Weights of a small GPT-style language model, trained from scratch on English Wikipedia.
Architecture: LayerNorm before each block, no biases in attention or MLP, attention and MLP in parallel.
Each number is 128 + 32 x the weight over the matrix's rms, rounded and kept within 0 to 255. Layers, rows and columns count from 0. Numbers have three digits each.

# down: layer 6 MLP down (transposed), 640x160, rms 0.0726, rows 62-104, columns 0-159
# up: layer 6 MLP up, 640x160, rms 0.0726, rows 63-104, columns 0-159
down62:126126113066155139108087109074170102149172157113180164122118158117152091101147154148089182103175102101133144122120159156103106054119125123116147119169128150121145080124155131161179145074076148148094097141138119097133092161144163121067144196107149123109132126119167097114110158134147123131152158154120117111181068144146157095091154141157135110133127111136145096078072159140164154145187076177064165158125228137127165132139120114136108105131126115119131139175121155141103119123176111
up63:116118118127105101090109128128110123118164072172115090090137131125050119138137188119120159141156148131099157094067112142130182101141127124134153091146100098125132106100094136166114129087104112132131106133091127114148141139123050132110107146124132157078138124088152105191139148156148128138078120118143160137161183085125127151082113157101130148108050100159141134135120116126194133094147162097111145217093171175107126151090151100093117119116160113139127180136158129119128075101149119
down63:109112131116116078091173107131150138119130162148104108173115103147078129138140156083163108086115139100138155105133114153087114172151147101150119172102100129087140118135107123099163128192137113118099142137159166108120120111109170124129136139124110077158125142149141144139161142093123124124127154151103122161121117144118132130147112132084148073154149132129106151135127144147093135155065098109154086088170149069150143144133078134121124078066096094117148097139097130159118108109111165
up64:107116118095137183176166116090114123096122082135145113095105108139121133119142143127165093128175149140150112108119146162119153120112133130126139127139147133087149083119156082164112103146082136119151099152106100168053086067162125154162173130105099084143149117100131113109120102087167110151123121111154111108121092128147165101070131162108152093088163137175110117115172038084115097081140156080152131160151143120135179164137153135133089088207143138106159131135108111143214116144148094
down64:142171132126134123106113180134124194179156121157109164145110143239130104113103146100134124132121103185143122132123143180129114108123169069109123146102103158136142154133103201116070168162123098153066179137144195128131217176135147145159132098151135171106117151169096128110118141187139120082173137104144140154109090106120108106164104156110118137113069110138127121060136131102138125134095134099088178116138162092150131128140187091158067194147173135146131130115165122148094126116158065
up65:094101152106080156162141133074074173115145135175085111094163159158147117144093110139075076150193124119086113174123079121105102175119135109114146124102078177172156087109176121095111113069124115098168166117141109121160131123137120168136137156108126164124146161141165113111102100110147147140151095180116141151238166064175075146149144117149124081148153149155130139136122109128123124099140104136100161139141158094064199148118095120159069084141127113115168186095148127170112165121191208
down65:125122124124154143140081154151094146120141071134146160137100131063136136147150138146166121178103106101127146097144131147185138168146106115130146110127173124077131161083105192129127137151160143121089092182165098115163116089055123118193144167122160158134140099126080068186154145162125148142177159143153091186103086172148096110119191105119138159168104153081128149145129140144121169164130082110082153152144156146100153116128168111158169144144132093144099085153171119121157176093107187
up66:134164144109051120143127096125149121080097145194190132086091144144089125110134119090135109166184122084147130094111115142079155144112124169096093127072094130165173127130147162085183184172135146124140149106094141150119122129119049153124143116143113189084119162131089100070145060129079107158133091107139091148160160140105118134113185111117110094081141143133163147118102182116192129127138145160134163166054090147102148132115175133125126156118164125202137110137106074125145151154119121
down66:128133151111112119124142127118138080112198112103130143104160129077104128098169121137193081066147125087148055073140168103141131080089136107128179133160162097173163065184129158109104140119097158123085117131115163095158110087157131087123133174077189091160131162114113103100119117162151183133140158142153146082168122078132092091106128061100142126118149120100116168185088115148094133161156111085099130099106086191110114097157099207173100153159151162115147136121094194118177102131185132
up67:104163121121117111111106075148141124142138179167103110087054141148098136080091143135108114143138153239087145135110054203085041155120098174129143154128150103164152117109125145160112164158163122189096077123099154116136125115131125133154087126190135158185113216103132137079133127114130182154140125167119128133061088105077114108123053155184105109179130112095141213199071122113177189133181092120140188152127111132094148112152122156099112155126143121163122195099091130157134185144157174
down67:162095148118078072151123093101093097157195083039105131132133078138171111129093121111071150102170097142062066168134119101140164116100152139091102115101118139214106177105110174123122128173125099145150103066142152154105105078165112091181139161178107043160140095125124118090145109104113083133110151099168124145162099117113105134238183139119148155120126108133136209108127161087100153132174098075175098116142107094131118098162112162152058148048105131147131119159133123137136103090140122
up68:119126106132156122122131168100129092129118058170148185141140161152232078151100106158118122143134119069126120159147143144100157121140133120099163081136151194098134194122115122157168154137155103135158160115162084118119110133141128199094163055104142162119134186142108154139121084116098196100126114167078107124137095149118077063149131097129163100162128196089157157110088162154188076105093134148132106138097099171170197079125092126102132177145146110139141177157128102112124109134154102
down68:129138068123098140132106063141153145111174102169111136047194123115172148123092147147145134125191107165114124075130172125115091138170184107173097139124128068142111128107132156108087089074075151122152136176187084148162126102162119124150106140133086106159141116061100113121051089159113120173044129125108170137131178110098094107136112143160133112165135081121117151138101135153187204138189167168127149122160154119112100145063171184177091096084166043157124141100112164168119168166147128
up69:124107152068148146094149133101098140134092086105158099140107105110094111159122123155082145196162095142108115147188111142120190095117096156138119135159106103155134154122157123146199091157086186127100141192139122112115089116028080170174120087106106149181160126116064116151131179091149122133133099097154116110079176096062155113111143118158157112171087137123144177150119124111113167135126137119080111160115119112115128124123161083096143162148182149118093111231137133094107128113108112
down69:145176099197140105148143172158074148173116158150118139143131154111136152131153096113155157162134152128094105096080180115140201119172136092146177123129103159084125092117140119085144188201167122112153239126072118071154093133114161147156095165130125104103210116079142128091165146119130117143099112094079126090131132141158155127097102099142111095122117144113115109122161165091174128140070125095099110092175130115109100155133103124146136183152119129100134128164081157113167104109120125
up70:135103129138124070107119053153088137101078163107081123146170146099116104144100144124124079121145153112078126145068116111144122111130199096155109151164137070047121173120166097138126108090145141073166120121114134152095131140115123058097147119132136124110105094170087068108159194149150159105165165117142121122115104130176136126149202089173126214135133164071169114146122138114146107138136087070161134147155116133109121101135128113110198150109149145123106118156126074137123120178112135
down70:092141102074080112182089166114149108121145126095103102129117116144193168147139150157058115121150126176132111161100155168081150096091123088117132124156161134167125145158123196128113098123155073114130147092124187124124142138148145218100132131132115119090094126109158150137101112106100127209082140102134188159126067175118145093165155096115139140087153078147084057086135197099154113102209155138124164121107220100143131142113171114162146100102119181190074190147139103168133145159088129
up71:092169074091129106147094123136137137139145108085106080126212169124117130176138161091163130110079081123137164128173078133081145166094129135146142146130079093150116077072148114116142149164136135127103139134123138136112132128117107158149107099138188082190125124203155132093101100142151098156098141075107164076128142065136107142144114161129162130101114153111167113171126134109124151118121135147133090071202113063075090139042188201149068113144083168180193069118141114099146139191154148
down71:108125128128090132111207122101135128138140093126130110145087110127128144193128106109115127133123157175119140121121211077192076136178170102068062076055163128082154116135143125116182108127110087117111117155098109146137158090092108123142135055115172167101110119150124158104132162137093159140098184127098233105179156097121164102097132080139154106116150172113079108158052156142064167130173104117153168155073098160123122194121140086118114080163123187129165130112151148148133086071137130
up72:070180153177131112149154143023119123113116167223181147131137155153138103100120155137075179134095144169113153163098130102138179092067141125148159151121115203128111122180116133134103130121123083074116072089130093167107078196139098147127159074126078131121173125108101116046114078124126120146129136127156099139189094149074123170124141087141135175137124143116143145173111155107153151153113185172089122121145124091152162137092122153052130120097126118197110149065121087121143096097093108
down72:129104180220174054169156092154127124121113087080125135238164099135161116150108047086067130164146071146078072128129161103142059100188171181117117151129084147139146141135094136084136123152153114132131124073121121213147102140131123158124110114168147113114096093129111147153156193122088178104088127149187066188090172097164149118116176148119138179150142146129078222113062085145102137128133071163135122114163065076155150120127134069142158092126110108088085105057106128120136143153128105
up73:106191177144117185158070097097151126126118110116127144083118102142110074133148148126108194139042169129099153114125048118139103125120160140122170120120143135130123113151101134078143139002112113107128121100173124159087139122115123094160133158104143121136131138131139078145095179135059100074184136109160078104157103129086109142166098155077121069112091147187092123159144068145117089121147158128123132129143097142100145115122126120151115133104115123156141102091142121113141138097097110
down73:140165124106090114116174097130048137127129166126177124132087166168121110151100163100143085100171060128125115125129154102104129165139101117110097120106125124139125113107177152094162085213147114117118119063113101119154089105096144174151154100161095138112142125104141106088158104097136154091116152130134132167113120132159151109095164058121096121132105078101139107077093133061111115140111130142092111128110113122164098133085107090069146163106156086133126132157145132125085110124107103
up74:130157151100150175174171109145126115143053127084105131119138097152103163129107149117096131066099103143151177145178077090141145113087148102103124123149130068135169137151132141118195132148114146087112073148132120109138153055124166122120115114143116165143140119159195140197127109095115132153108139101109114086133172128177129110140126130127069134155046119153149092190111168128133166197163177102136185142183110142101116154080112150175165141078102141083089138119133155139167104104109131
down74:155101096109131117090107084076175073125098152137140125063125096086151076111128052122162131100169084122184148129154125134148084113152109109170109142135162149141127137091176145117117094094167105144230090124124154084113177175121135076063140138092116128141158075082095039145095164167120151123096171108103116090129125156094118101152133144121118107109140129116121168159109153137125171169149138154114170161204152130146190111096099094089152108157093088103196140078196148089149166130174160
up75:146121076105150070155131048123196119158093119132184186151155126142170098093117155136084121122105111146094174172100125177062149145093180140140135098165127125084157206123146120090196096075111163142112160130179146136173135128120111061107119150074166089138147097140136148147209149070107092122162134115116134148138152089129121100140133130123149116128101155091165097113121101133124105115148107157089121111107131148140181095142117165112154179138150122097127134091094145111165140146133135
down75:144129119115147122143116116118128152143115110180108140147099126084147086115158181083203197129174087136111144126153119116126132126098116136145088165134133136136122153091139121226141124045081122140150161105098115106139138151130108097164159094149140141061203153135080149075100109146145174130152149159163101111086114182090102058155129135142133129089182146123163131144129103148161133125117141084097092086122179132146108113166151136096147133179100137115101166161160037115073133101174142
up76:122102117165134185138105154090146134138157131128078130145148151098154161185154144140125041181066110174135125162075116095100119111089131092053187187108158103126110107159138111186145091140079184125090131115112170124143152103165142161140156127129088113116169129065132126129120135139071109117118172118131130128129111107108110163122144168113113105129138171055122098151182062147093142119176186087166112112179140124128145131110144149135122095106070183129158118087095119138142073144145157
down76:120064132103082142186118185140099119112150158200120100128132175195197113141124206175150165130107173127160138135102124109104147184082121119141131112146141105105126157133134083080095133160060061171166111110135167074108120112128099146085161088147107128082118139070099113063090132081181069128169179196163177129068123129160089133131151111148160081186160101138200124185135141098085154151085098067096146133107141132163141084103097183090148189125082106159138133187122118129134136203096173
up77:094119097126111109142196109151140105115122104104137127115117131111095154114113151120141071102147171095118158076112131112124108111173113175155182158115122174149072117145134114136116167148051096116106101123155114127156145107147135135056126124100095114132168130153142153075090133111092063161109135085159142154161143168103111099113115088113084145141146145086112104128146147112185121132162124135122123105079081166133137099047102066161141148120108131117180135152107066156108099169072106
down77:165137132117145140110048170139158128172143105082103185141118130143110128132165131094065181126162145137127093175149157143105157135134178112108133123102128126112188121083145132086130111120124113115102160162102132112116114181134161131103161078173158165122113125177112120130196128163164188112145091144117142140093110099121135171136168158105188159156088097135087163078124119095166120133090197160126133144131123125092106100124137199084124070173141090084084129160133144083167116127164153
up78:089110104198202066161084123176104129171092112121113082172111161105107108072120133114079148120098176117167125148130171109093134164117052081111135122082135151123091157106108161191132143150099114112133130182157161150131162101147057122131137123100143126130125129121172135204088132115127110091119069123151137146104081176100085107123142074099164093176156083124093133153085106122097175144180151098160130105165167078097154116138176093129151081062150101125133114098168117132128174197068112
down78:088140103141143119162111055160112119149113094116088115169056128105046107085153107106120106163048178144177164160064190172131165161158110146206079119197190111100131091099196155124115094115116155148170136131134108192137143161061143112165149153127161058179084113149152099108135093127175066062104213059140093104123121115132092119133149100082111093133135128098163138120130101128160137123111147084158151143141100163103079124158192116057113095057122104135068126106145147095127127129145108
up79:134096076166131069093148091137155154088096150114096142147095164130121140111128103122122146165110134124120147119128117146114134103173142147180136128083152167136094150182092106135118088132140041121126121118158149203150147104134152138113100116148082145159148126175144134169141172138129107092111134115141108113162123061093161104131150096126094169164094138095095060137108132086084121072151132080139170118153163146105106161130129171133089163131086093167128156125152126143213187118124095
down79:115141160160170129151118164176193102167114145129098134131120107108150174223051114129082167107077126106170121124168100137121131107113068136113153124149134140103133117152125148085106098076134114105132210163144046151146166091116135137066093106131140124145123090083137104111160100093174149053069132167094096181107073213092118115088125106128125134158167154161120136143151138119188206139116141119175108154123148082084171114113121152111118128152103173085146142124167086133089104103097165
up80:145142167178160121166166117175123147140150212149172115110115167150061107121138095067107126077120113142153130173078135140121138141060151080133155139127130083074090107153151154119159140162141140161119116213131063197102141104093140107125145105076177157147113092161112126145160145122132173091107036117139156205129141098110084129077141115138120150114144164114122122106221193168172063131183165071114082125078094094122204112136144119107166124158112099113152134157079129086109159133152131
down80:091119126109096088105088139106113067083133149098195069100091171119112135112108159109104186078192186151132105161133128086070082145189066127128152080110192118090117040141186150122132158086136105144166145065150082147132136096090134106146141154073129176197088111164132157114159129095097118157140117110149141102129216082147153097161176127160111184079131090104151035152104153109068148131140123146118175120148075126095107123146124145126134156055072080120123158127167120141135174067143158
up81:169067149115122105123156112102174121106128154176151107107090172162109140145190119109129115130133107121100187098142091145120121105150098156089139083093125124172113128102121110093143098112097099113169123174122169153131070128204130092117136101108122161123114130109086093121095187121165091142105118117124109139113108108164170108161174099164184156105096139130121094099171122188091138049167117141113139100162146146105091099117165141113118162107148099155099164131144104093175109123173170
down81:096120126095164129105093154126115121141119103134181135171115125078106133132094083136127141139121103146086121127150144128096114102089134096124130168179136152110096094097133087144122115170123060109107124068150086081059117121132169102104087151161099153120088111145143136083199114123108163142091152095149122093086123132050137133119136104160137142111097148150150132103045125114162195157112159119130164171106136113144104163097087128143106133116153131102131107146142144155103170119152074
up82:110188144151096081109150095170170153136099089046094112201155136147149133119116046110143120111122073212145166146137127158145066189090161122118119158111140105127105122130108193125185166131226093120151171159120119085087148084088138107101115137088127139067134124144123155088085072104105108076144091184105124150101083184164072172185136115115111117100124134133146072091078102157156133206098119113139107168144158129124172135127178163162189113121123117168111101118075132132140174186147168
down82:158135134106144100121143107134123139169070122187160170085144070106105116118149181133155114174145087125175100091153108128192127092165077161146118099125137019131165082046116127157190077123064135072115097199123123114201123086101121098121163160129102174185129165128126088106138146086160148092102149168147109124161179152091182159114128140144084108168108135150096147123114163105155162159162196142131116128084125150083116072114134096113091090171098154098091128157158099174122153128152085
up83:102102128134136156155216152169140151103121141142154145115085161121119131166145142108111124136155125140120145106113093157107166136078148124115130102170101180148160080119098117124116134118102084151160116143105175107170151203136129151151146095125094125094145148114134135159099121133143120145170080114126095101128124059092110125120150145160127110176107164096128090130164112144176045163160155167111213045098147104091075119134103207158143125103158139137145148132089108195156115107161125
down83:116140131080147101129072110094165101118135071101106126186123121126142098114136141123155129093088080164109124110152114179116129124137105139133141148058126109099148114132092112154102162120115156165101119143128105117066129132118119125139137144149090062168094100105135089153172113122084150101135186123083163125154155137130147094148153129127148110082107109149048144085071148102107124150168137101129154157147148095155091181095160129088088154123156080154130147095118164102128109131122132
up84:151081169130179105181089137069079117078137119152211134092143145115163171112148209094088071113103153157140158153041129117154112182151100152136088187100119123125046104216137142125207138150100097139116116169137163145142122101144165162143165140129141188107124154215163155127207080105096207126122129130137143121100106145121114146182102124127093120101125135120085200155067114123110142095108113128140117124107122140126191116056116085134121142137149146163158172096084110153156134117148144
down84:091098133170118091161110182127133087065155082034154132103106123180159157080090158124228091076171127040186059176121086119070105106174048093098108132148173151158127135161115097145161142074151153165090140201131118163173151174221129119189154141206093148080097105150144050122202150139131083079092124157163104065097097168143097145164123135108143197111086073140127143127141193144100134133079115149106159131081049061160183188085139145108074099125192087195137149073086146156193140144132072
up85:055093216112171128169080107139106105194157176137157149065157120147117134092091157114166143128085087137139044103176184142160106155165081141148161179116042131105164083169167139154158132145155151068119110117109124225130103168108174152136149136073188147104106150179160152101122156142067207091112131127097164155101114093115145116130117116109163154102109126093193105162117189093177148113161152117149140136112159086115147081120098106128150104177110121142103098104090126134104171102147101
down85:106065166119126148100069167137151156085118094095146185116137126122050070110159097152085105149052133112121209144204147200153174114124110144126153126102104109128153094139105125145179159078124091106111107121160139105172165101088097198141132116128147132121164068164113168178134097142125164137169112130160115109102137149181080077109158110169159162083051111134115143132063085139144116132108123149094162109166119127113148122076149071153150082117131131113123096162121082193153088129126086
up86:133097176126135135139100164108149134102026096088096132133102127155149100135091151155154139116119078120108095125043140125173184097159098131114175109131097081122076103131130112076088100047135128102158092142157105192096122114129110106133101144131102139110107121116116082127151126105102131115134078135111148091139119069133143135057133089084046134128120150131144114143134120099137126105091188146115209120103148148144064146100161131176138163139145087107105123127146109131108126132092187
down86:139143125141162169111124128126166135095155159153175143131103157133131135107148140158090096122119125094087100103156155127129162125124115125158098121117175160159104132140127160131118142115101099114146200074160117117130115142122137161104107119161158140155115114116109114076188103125146089136170126137125131155104156128187128132182143219191152152107126123119138125157048177106139141135108143096148117148145119090092162052106136133128123145115125130175097113164113149160144118086149114
up87:130201113117139106189099114108122160075106127136133122127095157182120124098130123093097115113170160108196129081106171131105156159105135107069178147141090091047112146195113146151117119158110163096172094120150136134142215132137138145096194150183080092091137106099173114163080116126089151034119117133142146140082130141126086104159128087099112140130136133097149115142115090100139159111101126108119099141138098065138143109123133127129152107124161069157121135152142145146151117149116139
down87:107147151108041165095118145106134102127104168120121144148096110068106120162104155122116158168111091119145138132130161193110126144161138110136149103143128118139098170121110143101146137135111084129095105077141048050102101133140147077090140155127169172079096177084113111103143209106139107165092107093125080177125091152079067163111137192125102107155157118110135109170103160142128121110110102154105127086108162199136089139124131097113114102133068165105118118128167171121106100114167132
up88:138106114124170104112099133121216165133127178087107165174214159117123174138119160095190096144138152141105154147117070124080122133111106164131159156149108103131101111124074128109110125095105140033146074097055170148134089111115135143102149101121129144126109095075123108160171121179129134161122099071184099116152125103098139202112133096097116163176144156114162168126178166131131157112128176128100142121123112083100130151086096071101111103090157082148096147142099125128115146107110143
down88:136117183146130130102145131084161164125132108109100145119149113157094113094092123152093084096104114126117126103108175209157121145104135116102115104134174125172154102081112130160101125140131125117109140116117069147142194146085088131111092122130157119163131175145111091132129120069102105144106153140135127182114112106131147145093128174095103101126136131103089099153114102155116130114128133141139107104119146152094111136103079091133127127132161108170143155106119129144142081132157141
up89:121147058142149143113136110122152137114096123127124135061163100146147127129148097125144106135112126179095050131091202123178115085099147113135101147193091109105141119154180123146102111127113127089141123169153078143098150130131138081164191153154151141128129162178133123165148110095102093103148154111091140139149120144138103129120136065158084080148143154064078190184057112112121113120103120125115164171082088138156132105105186091072112140132199180087161099158144125101154106148137142
down89:148097104080089127130098124163145097163134139105147125178108148130093181083112092156152150188113141100168159125165067105117134162098148165071182115122147124109107139127099071077136070149121097121140109140093173116129113137099134150138085159139093137146135080064152104132116142144133136139127137112126123099074123120125123121082173193115167158087092097168144124120180102138144156174139124159139112088170109130085143143150084121168194118101069087101061115091125119130115143161148121
up90:112125171147160101108134122100158103089079143134147150134124100153116118097147163184117105197128109158153103109157144086140131131104140089116140142125151115144106131140146135189137115135182083129162155120133162142126104087186136141116142142114109106137099135128133134119127182120134147167135114083128187068136094114110127136175152072138144097114144103133111126132110133168145109145087158091077101137118114109155167049120114136158104111159215173138157143077174112158149128170201131
down90:199119127112143139145153098108152147126108185102128131114142105064127135203134118152115161103101127144075149201089087171103119159167129151108119103115142082100115144099144131081146133095103112080084173097163106135106150105100140082130093099115124118123114100068149146166151080035102108086089163163189071164115110140183194081071113170156111145157174127154120141132094078066154189137160113117186117122111160096110098142098153155089129141114089086120122130125102093151110079092087104
up91:113130112150096067163160162168124140124195112152081123111130115085126067124142079166093093144145151085182128092184148161144116135089094129098089186127100152198081133117171077119144114130179144099051135159149171175075155127069152147133052190127137123157146112168152137081080118070118160111144099127143179129107062109175160132174109190161139170140089101163102092185120154129180182093088153136145148154149160118153124128131121116146183074109094123114136172170058127061116070138130094
down91:138138176085109155110122112109161202083157121072214170091130087107095095146125178146196142158124127156064052086224075168133201115105143141127072167103178130114088112123089142075238155112092089131200182193101150150099138114123126145149093155200155068151119135112086195187060134069139205163167147139091119108118119152116107117111099079126094206136167085093109143179198115115097116079093121102116129132042077182156107118179121163102164145071131089142133182101120155134187179116036121
up92:064105126119111079144189118168165114141112142129097193125178123103073123127113114120095127103165142176162143129116124138147168159109144128122094113075124150097098176073139106136137076053170146129144106053083160146107129111170081170104125144122136103118147157123117097112093158111144186142143105060115213131178161127201087115094160124099104112108214136102128111103113064147131103215131144116121132111120145118059131175113153099052144160085107187095134149108117094143118088076129096
down92:185078074094111152119101114195101106137066086134103101181148145069126114116120118150164138108112080118126133092086092126149109122089134174144081106123126151106037151106137177061115091076111139108180134164151144103124138108144126164088121113058124122134102115134132102120080095112136139188117154074128146126123111122160082185135195098124180098171082160108135140153087176139118118151104149100190122093099160122099134130094122162089178123121178148172200157138103158125080097116125107
up93:125121154112057122159102134164177104139162110134159141121136177092159117104095153162100177133082121148099184157114159111112153124170120117181096137092183096111147203099113114212118136126075144119158147091152119119130111142159067172129147055129154097112154074148139141126123112147157119137104141072161120132065133199080168060161161180161120087111162122123156175105103114088136142188173124106092172099101148164109169078157160204156169139150181104166108164072170155180102097113092136
down93:119093127184198179118161136145167155161141131127122129135138109166133124127114142123135120107150106151133121092177090134143102144101136128087143147137123168102099108147155136069143142164141133153126180130147095144152078149073157120115166114150136146113143167126141102121123174118107114163145113072105126143137115100129187149090092168140110143103110139067169093164165128103153135116179091122085134128093164174084109091132094119150096086131148097143176132183099140085168108126121125
up94:142105104096148152079105164107118091128091129091084164078155091133101147165100121133121136159085142095079158097085120151115175112071097094145127115114138138124034163160152098106150096163130095130111099162145098178115103141094120069115180178090144176169105096122147121143129155111125088218145115121115084183151138143128145093110129107149115134141121182183094136141131132151117151098150089129090143113112151138124094120132147105154162155072137094092153190145145136084113062119127180
down94:159148155122105109170139091144122126189090116164170122108158140125120114133131145143154091121111085106130124169146163133101102120151166084118114152145123163146170114096140148146090160091167146099143196095143159120108115146138181156201129139196150143139148128113120150141080155115123134073131155186114157119144133137108160169136151161067134113122131142089161121138186116129126167144131172112183114165175097179113152133143130125106059127155135109123086100099084132160157178118121132
up95:132135098122115147092122095178080149127193148135141081134115069135076128114151134156129060140132132132114085142150124170138126109115100107152101126075124184143160099163137087120130131134119104065145111195125100122167122185151130139117139177110124141135132153134077109043072041078149111094121132150094158064123117107130130125154131128142126131134130133112143107162101141114158131191148101109175163121193120160101159156110106160125121106112083172115126155096215120127118177161136135
down95:056158094152084132195139161095111157115086124162115169111135090113135169121126152166162096122149088111139176191158201179164132159140114164123132113138102139144101156116134189206137123092067141120114085129156097108142126188162125137161080163163110101089087102119144122143128129121103106193120127181117111137093128095110145135102108125145110105089131138101101145192108094147145137142141127122066123085086152162132128150132131157059145154133156115096098095120185153102110158127178101
up96:122055115101132170210092133081102181138201147116080173120146109142146138065140172131127158144066114137016115141122153206129116164102132101119138152116112145144111175094158117110156108185113179167120143118094123108127145125140106092152135154163091062190115171112123137158161142102091147135132103187146151179103147131083136136085137111083097085157096134069142141197131129159096145128092114086177131170050102127075117156092133081126082147173187110130128109056163134153119111107151157
down96:133137105100104105111130147155116095095135146125086115190107109127095085134159130140147149136102168131142143027135158175134147150131141162111168153138138132135103106120121105126081137110147089044134100124107061120074096171175120189083112130158162179143088109190145138109161119142156162141115126093106105141083100150164102100130101118107153113099092169148158101116036096132099098179117123106120089146143118052145115057132084093181143128075116114146139095179142105132085142175171166
up97:058108172165087112109070089141183170104123168176133114148142116116205037112126123119110143073140141133143078097096084105141116145112090090125093105091105114159089114177114121118145081112104177148197113146146128121124138109098143149144085102113109051130118102122145084177178146117130082115146132130091177157102116171168148096153056131158159195103085164175126185162151101093131161089129150105089132097056182145073115090123141182126124136105144134109169160103098125139145118125141172
down97:116073119112122110135076087112174105157085163079096141058131183118101140125113126096122123112117079141130174177153136048131090060117135144111103110146078093096133156141101128119144103163127153174170101092085164116129127124128165093084146138100120199132115089095182080157111149095139124146173084122101073147177145109117106175195104103088121108194133119112161091127121120099219108103134133061138116092089129106109091146111151073174155072210075152170127111148169181086133119158114116
up98:158139142138131133147146170110185186105199203126152095185145065118102112060129151182111120101172070095053137166101109116143131157192153107115102106124136134209096111154149107155164070126192072086156136135154077101093092079146138113113096104131162134185106122104149169078160107130109157067166123115160160140120105148121146100196112116094135174172124114143136196134126168106118165168160135111128182146119146163121145101126168112181107151120143084195116124115110085112206135139090111
down98:135100110146165136137128162129170158161119073086118123127151076098103139150076153111121099153149103144158154096102114112140144116067169196095186138235143068105181082176192075153099154135107205147057134143110136122073120146202170097056152106139112121109115138137127074084111167082061131178128091162134138125085162126179165164138169126077202063100173155170157155127124164124134102172095208124071160177168138146125092136087107059150198083172121169132155088156123157133145089138096188
up99:161145136138092088119110125135162082090156152184141152143098160124134089095090177153116079150161118186148159173189159123149168147124139181126104072093121120127175076124123152082140118113110152185176127110132119136105128086110109094143087141167107108144183127128110161087145102111098088223082106151149139154134096127129083097101095145105100119113134160120202135078130174088174128104093188170075146175065089092104126148098090140099204098101136090134145076073143104117139143120199132
down99:183125186142170119138118121093123115175108122115122160146178144077068092153074126169153062152146129085087162143161084073109118180131133139100073141110110141162177092109107122080167113148123164095206104123128152154105140117138095175131100120150118173118155135119059119146144118135164052166143160121065148160118144112064167122102120086084179126204082173140076103119145069092135150057137168135157141128151090073088145043149151117035141108123100184152085087105113095100139110146165126
up100:158115129110106103089135105159073176110166140126107117159107179124146130125138142103095186082111077062134122126178103133120149143082138118072130138124132146130142152141106094172120162151122120135115128195149162142010102117138088092151165102099151136192190163105110122128106121075122128169178104082147066149140079165121188123056115121176116091099161176107149115184077165130145092098155109084184130152145125086147126104143087160096102136136125126118091099131147112107124156116100119
down100:124128080101134150063078179155112095177109127112158206162124130153206043110148161112163141159098148139163117185174112139090126084113124131123119124071151087151080099101179121161122138125051117121194140132133143115159143123113144067091157163114076115124175150104152139174090110153133148125153141105099126115097144222131172132087114168130111153104185082181171171159085137143113171135120153092119146160165084135151075163140093160115129137102112086137117092096135149159132137142057144
up101:080210164101074070115084121134081103143092099142094120170077091152116108111130066138081073101103075159144120144109109174138183115120138143114149105066113130112178150081074128077129077147169122125179202128120103083089089122146097097147123081105054129129106180129153092113133157130152174091066097102147128138130163148130132107078061108148178127137109133112149054181097128061109126153141134172188128089072153082076177154070132154131072081168085161230099107103117211102159112131149124
down101:119188109215139125087086113129244177199112113134128052164112125222159179146079088107149115145049144087122188124130118196148118173153129177178135109136121195176133159108124114107112152193110170104191143129090113159139116136100126128117126117131170080211119135111098174091189178090171133051140110082099139092074162133118135135122137097185172148092091076152113095146130127110093132128164167126126150145152087117101105078124233096152162143105182065118111130111153104131053103173129115
up102:091153201092109160157142117149133148142150117180111170128105082107114140131184221139142128112138110132097125202156122125138171148122124149117142147140145111111080144179084091148151140064112102097139105117148110132089117081097160155153158150172152127178118108164095074126197102136108095126082116038117112224209170144149127066161107101054159149119140160100103174141140107093115151140164128115156148080126070100099120162097108164081094138139078114092076069104104116089111144120048114
down102:131142127183119186127167167174096140178132209132154136069138129157166175124152143124111151156158142126147083219135193102102117115131105120154102081123153116138101135103094130108090122147171185050126120139155079076123052097079161135096084086094116156123135185113122087077136157101116115126120092090184088047105116172141160171069145058177136071170095124117107123151106189156111165092083176149184137164119171153116148130185108129074090151162133106088097133165148162246144169095197091
up103:068190139164073172136123087077143139151121068078113078139153217207159091127134109025137163064102107133170142173175104108111129088119169169107175138141046138120120126117114138110175154151149147134122120138125145076187102128121150133127133155120122127100113130127185120107136174106063121069114163154122201122092147127176141100138130130101169127174114168091185126110139067117140120115112157068166097135189100157117098121102181059192113100150128165110146148068053153088154115117150138
down103:171156080089198164156120126076074177121067092139118134153143160147161089127168124157098173072092169068192117047184133151140183120136123094107123083111070125188123107189134135116159130161177080186151139117132129126123143105145144131208059119135147155109116155150083078067161109128059138082076173147120124138147140160155141138093157122142108059112157137092129115167144146221110101104160097167129130071216143129177126050083225086131175167132128070133136156137099170147161139138084129
up104:079097146104166071190088161143150094130112126189071073125133132162113106200097116153099144152110124159140114105192161071061150101113127117102130199142111119134121154073138079137165196152159151092133099128163148186181105082133153102124168110134139173147102106114201114115165127092107124128156104168112158127096120180096204099060145139119129109122131180108175074150149114132148183114219155128151144140150117180081143094165091153175110154167106107171134159146140157143097095148229135
down104:124155091181032182128168164109102145128103084044184181136118141115145142139153139108157162192064108130180074136112127155138140103152133119106134095150171123085143181091115125102111082124107126099161170113154092111120087146106122136056143148164123167134153112160133169160124071121130116159108107166191126185171091112185072152189137126135157153120092100093160142123090123096135136092141118109060178151068121177165111166124123138158113115097121140107144142088158088087091138144110135